Part of a small language model's weights.
Architecture: RMSNorm before each block, rotary positions, no biases in attention or MLP, untied embeddings, gated attention, a smear gate, an embedding shortcut, capped logits.
Training: a variant of Muon for these matrices, 6263 steps.
Each number is 128 + 24 x the weight over its row's rms, rounded and kept within 0 to 255. Layers, rows and columns count from 0. Numbers have three digits each. The size before them is the row's rms in percent of the matrix's.

# down: layer 2 MLP down (transposed), 128x64, rms 0.128, rows 102-127, columns 0-63
# gate: layer 2 MLP gate, 128x64, rms 0.205, rows 103-127, columns 0-63
# up: layer 2 MLP up, 128x64, rms 0.208, rows 103-127, columns 0-63
down102 108:066108136134118113135126137143118108156138147143137162083132095132112111144120096101133121125161119171122125102120134132157121148152129106118087146155122083137112178160084089126067133100124129
gate103 108:121085095139108149100126108137152112098135127174134117124107124166113117137125173116168111167108071104095123096126127149130172113098095111115102104124157116144132121129109180163129138135104151
up103 094:116126149098112140141145173116124143148147161115087143151162175139119089129160151132098127175095143136187135107108119135125112161111141146130143118154114127076138106122123101119116152124165078
down103 106:127156129124110138139110124139151115148127094123147131049129125125121115140115097124177122155144170136125148117139127136178084107182112158130099108144134136163088166133144168155128116155109133
gate104 096:111122138136107156095139136140144147128123143180133143103151126175126116153145126122185168109088146125156128135098108166119105114120126067137118124153101124173165147144183108160137137116128122
up104 097:132119115156119168087134152140113155131139106145153160121143111132130120139140130121182143102090108145147118127134140185115108117087107081118105162146118107181154113136136089174132118104148093
down104 098:121165138123156137171161133111106110114166143125094122101162077092104119119135116122132132134116135137127102122153157145116155190103142101166086152130136105122092160090084135135120132142156142
gate105 107:117090167131128125143158126086157142104177139152150135113113088105096171113111111102113092152150161162158111099096145137143151148110110096143128118139158105133152147155141161160124129160101129
up105 098:173145138112130134098099087121103137184122116151125109113139122131140077124120138144106156119128101182104122154071146134113128157116106193138135104099119147151111124172093125112128118132138135
down105 088:124113103140128142118126119122177116121124153135088171130152172134116108126144161087155118134141131079123149071151148073120089116117088118129138114146135140108098128071135156128118096142138109
gate106 109:135073128157107125061127145126148140129159117123110119113169133118141132150155140092103152103148116117147146146127096122205131139167144124123149115115132083129171122093130156092142125130114122
up106 099:142156118166111179115143107137152094111117116155142093130156166104137123151142176151129143124136111091139145148147111104135132112134109133087141145118133113105180114061088153102144130102106139
down106 091:136173138141131110186083125124107136146106137137126121126118118099134143145111130158107140129126086104088127141101098150104175132131149138102111136138125127057089171114103130150142120111074123
gate107 097:132142141111113144115128096138116111165145091145143081112127130152098125166153140160112152166147150161155094120099106140102161078111141116159122160142087138133103137167117125164131173138134099
up107 105:102159096122124145143155118090141142160158140177115140117102125097150126133114115186110118114159132183108110125100112157127138123090142181149117117177128134093141100127147114140134099125090146
down107 108:148135145111097114076110097163123137148153117123136164105152105113109095103132152088123122152137119160142144163113173109175157150151093124120108159114102122121137084125150173118149158143139103
gate108 098:139154140100152111117142176164111139145151138105143160096112107143115147152107097133132085125121103102149093119151155143159152165108146112141111081160139147162111131151141151174108180118124123
up108 088:124122148096118141094120160190160140129148124159123147139092149101098112137176111100122113120111091121120123143160129167143159121107150138120080075120113111172104117164119151122125116095116134
down108 092:179113108144122118104083137087121137180116131108140114123124117114109116104149119127164184115161120137159159141122143090153149088137164150119122115143130162144152160131120166132171110107125092
gate109 101:119099139092165158117150099150111157178124126174136165135153123131134097100116113161120126116110137118114115135126126119098131093097086133129110162121098146137103094097111147084133145154083086
up109 108:177112097124137104111126103082166129131158114155120132117108137096152111122165149105153090154105134115076135139173166125102128100132141124123094110132149147131188125151123128098138113142086120
down109 100:093123107133127119159116123109115100113130109135151148094191118155131171126123139124121172113172126131136129120077157137083103077099126132114095118136134146130086120147149106173094156139124118
gate110 094:132103126128100109130111138166181129112111131139085107176183157127120149133151097103081128166107104105115120077131124104125164104118123106163129140130141111185109120166128132133129131125119153
up110 104:098108103098124104114139151125177151109096134102103144147132135130158128119126085106091152128088101139082153121147121100107108135153143149132107152099140115164123115164157128080110092149171145
down110 089:127122134116103099116138142129106163074132123142106155079170110134146132135145136157149160133183104111122137089140153140175166147120129126102095113137087133125109183129108104144155119114117160
gate111 093:118134139149081182150111144114131136128110131105144148116089124114096117097147116110094125140131083152105095100199160183137097114144158129164105155123102127109130127132097121136130102114127121
up111 096:121148137137099183118135152114128117132064088124141139153099123131129137128134102134111139130081107129147127144156102158124116095147189126152124119164108080152106176123096152150121117155115107
down111 095:164123165132151088127122129145137125122118134147117126159100118119131142160104125172156149117121117154131152135129154123177215142097147100118158077123101140173135151137152116139121122141158146
gate112 085:133119158181161159160132127123162176105118128095076118100125167157148119111114085166131143115111138110117136129124135116092114106130125125145086139110133093088148128145104113134153144091164099
up112 091:104135124095143127155139119110158147108111078115132098088117154134113072108108106171138152117089079118085087129141118157088105111112128139134115106131138124104126146162108097160152126132142099
down112 092:095096138130147085137087085132068140100079125152102118118154114153152119128127140115113140089136097123146115129108121094109080089166155122126090121142135133142152159110111128100155148134127106
gate113 109:118167086105116167121108167140132145134176088115111129113138097129054152118149142128139125123111133113111166118133122155149119160072114144097130147140115140156145087115151161105116134102141123
up113 113:093102165125100131132136090104184131124148150139075135158097130114141095117156114169142163135132101180142124153115143164096094121141174119141140152105131109123124155133153123147134136158150109
down113 093:131123162087120165139192118126099099085122095103145155160136133096129161116118100160098073109166128137105132126149113100110122143124132157125148153151124124163145133132154121152112093101102130
gate114 108:159142115128125155114115170157142106083154097125145163116133173135134136176176138146106121114131175145119168151137125104137177098161144117118103131138129126171169130123098134112096133155117125
up114 102:096152131131156141099151109061123144133139122099069151103173109153116121132125126061127118112124135098131130089104105122100119095104141138125122154127124099088077147110147130146142127136122141
down114 099:157121132139139134179137104166107137111146126136113100125126129137162139128095149114115142165122138126129101148146117132107046122131118130116144078128095135127119058165160132112146112154107166
gate115 090:147149137089136150115095107118138148114134139129169107133179155141106086120122148109167122081113116155183132131113162159137187124138096133128124115119165084166151139163136139130129107135127138
up115 075:160155140124158156127093105078148084113112170101153121126161127138104106118126137108139135111113146119194136142112142169119145109122096103127116148128153069166164130163127131120101112120123137
down115 093:118117115127152103148142104152121108131106136135076110109103127110134113177137111118150125127125134116083159121103120164137183165134171126119125167109144102103159162076150108131163130133162091
gate116 092:091103103089131159167148158096102105116148126167080109133096109116115111132140096127147087140157132122112104145166148117186128150125144133115138143108139081154142086144135118125109121090142145
up116 086:078120132125137112119150174089111138136143137161099140133107122137083130117155115089133144152136100109119089109140110090171132155114173094141153139129115135073123116142150095139131094088114148
down116 093:121100146137110128134149132121097113146117169117177135061125128106125151110104126122186117154120142121145143145148147132156192124112173106130118098099156144187141117139126123097146131119128150
gate117 123:110134150171098178102137132136147170113163107153107124124146106131162156056094152119090101136157133130111099108136120098175116145149146119118119109129121099142131129114145125134166152136096151
up117 128:128128161148117148133114113169101121157173131141094137126104120132131102073090114092106100116134147111129184114111088157132107117117141136128091085125128177139128147135127106157132097163122166
down117 118:106126136157099144118108112118156164154156101116135150098160047134155172101137173136103129124131128130123089129115155114105126139148133131089107154114121105116137123117103154128142166071119119
gate118 124:133097136112108184159174120129147137149131151145127145119110101112204097102078135141125132149116129106122107123148118106142096087152116124145147131143146128133156144148145113079139149090090137
up118 139:097125083116147086098083139118110117123151109086136146117155131165103122139157158089120105160101095130130126145141124172107156131124154121128139093125108110145087141097113104169128117166165109
down118 145:092119114132137109114148146114127104156154117116143142142114171140098143157144158083091112128114114102121143150150144133072151104179145161148179111110129115101159154162137131124082132113125092
gate119 105:143119135106125121103163124157092146104150108153096090114129124098143117159093164116166126083144122145131116156146130170136090128154175107112105135124142124117130096147152187132107091159117148
up119 120:091079135146143080139116113114102098134129130127130160168165166124134089136116126112105117111113138061156118097127095122159116128105158119127117144108096155148109135109142089128123136106150078
down119 125:132111123135118114134085121150119125122142151065136162103130172164124106141142118126108124145064169117120167137132114118109144116171145158070133139113167125117127140135137084138127121169095122
gate120 084:131128121175132124156111136130124143099152122105094125128145109074130096138114143148130141122149099098164175078110114112114151129111151094094098085124092149094108102086121119136089104146146136
up120 084:113116112138087137129070112065164138146163188114134144145137114126130146165126138121160139117157122144168110092133160137160150140112137167133082110147125119128136148153117123144131123153138173
down120 093:149117122151176147153166142164139128125128115087146127118121107116155112151148108146121135165131098111104167115112160162096127094122142121132100136157085112112132153065154103145145075150119119
gate121 118:104105145098078167098108154149145088109112123148136107126119111135113139153123149117118130170096123157128137147125155100109114128083127173116084117132125137078097136096115071105134139157114149
up121 110:121110148095130125143139175154102097132110123137164091129172117122144109120135115138155184108105119110137114117170107137090151109166192116092144146112137121117172118106154142119111166147138121
down121 100:122136087114147090115096119112131122116114088099156141146120093077128094125100124152140133166144082106130128143120123142134171149141115068112130121117099147131137171130121166149162163086117118
gate122 085:076143145146109150135142143116131122153151145173154129124152089142107158102096140115146105154117145110135127119093145125167113147103137167153118164129132096123163138118131089147069167110135172
up122 107:157176162129151139106123112094108114105126088157152133072109178105103125116123111181160141146154102142141147103146127100116120089113138108112111091131125162144120108145108149145134166110151128
down122 102:101159128105116141132115109152144154116099137149133107101161136107166174127129155061173153098142098122126138097118164118129102106143122155137120114136098106165124149142140156105094159144086151
gate123 084:143166112156111157124089087106138150149173139152112163106153074114160136078089141112135100130116117113157137138128120168133128145143154154153113120132097122076111146107121103139141115102151148
up123 092:120107104130131157173172162121139123144174137132108174134125122134101134172100123141131132123136171105142091106118088137143163127124096153160115084115119138147132088107114170099142083139149122
down123 091:152124075131099096133143128116121162154132102114140112138104150132104138118120115075186152123142101147145142143125190150075145131119108141163143141127136132129147149110097104174124119155163147
gate124 088:135149154080124138133138113123128158116158114109119131144120123108132180165165114097142139095132147128120127138175168110141181125125122163093102154137145140138143103172122091117125179082123141
up124 074:147131169062138130144112130146117126159148129083118130155124164122125136136162093115136128161098137126157137111162136103156141105111102140102110162147169098101150151127139066164138156123124109
down124 100:144116133091140156110129137117121164158079126117098144138129076131086137094166136119169151121101111121141122122132119123153208147158156105139104112147160116116099148111136128107164157116132141
gate125 070:129121123163085125118094109133194134148141132134119111146123166144095163124172145113127137134100154120158108121151143139126139157131125124094099130130099158171086111080104105123093099109161110
up125 111:164095120174114110129114097118179088169139116105142108147121142149097146131140136139122167147121149104156085110135160139123122150156102155101138137107141111130071147123110132128088155165160112
down125 088:144134120086144122172163135118093145133091116145143144081132094117128130100138079165123122093085103119145136125114123095132147113148138147173129152143105082134140142134107130116181135105092159
gate126 102:099152124105142094172122166126129154128098096109136176158117133114178143168100132111130086145151149139100111097107110160135151121107115111138131143148189146140092120143095121145160125127110112
up126 079:147115137135144176080168100136133090147161106161123081124111129112097118115161136140135193128100124109125147184125159125125106114153146134131140110144094139142142138105143169107092145131143115
down126 095:143172117129149155116132102121164116146128146177176111161103160132150130157133146125108096115132164116117102126089134137125052112149120114129133133108179143092113109129117129128132089134118170
gate127 110:104110141112133113086077147146148131156136156138119144123142104134110115122121178114100121112154092137120116138151137136149076113087080113125108106165134063130094124122149104127117116113150175
up127 115:136165145109163155150115154112158123157104116135109132126118097136124131136119126108136100113136113068112111168128113164103072160099095134096104107142088115119083138111095099109103144128154157
down127 102:135084168138068134166145145119121157127150174118102122094111143118118134118130117146083136122117157162144144153116138116150160100170137162090076106161130130118156129101151141115133105123104144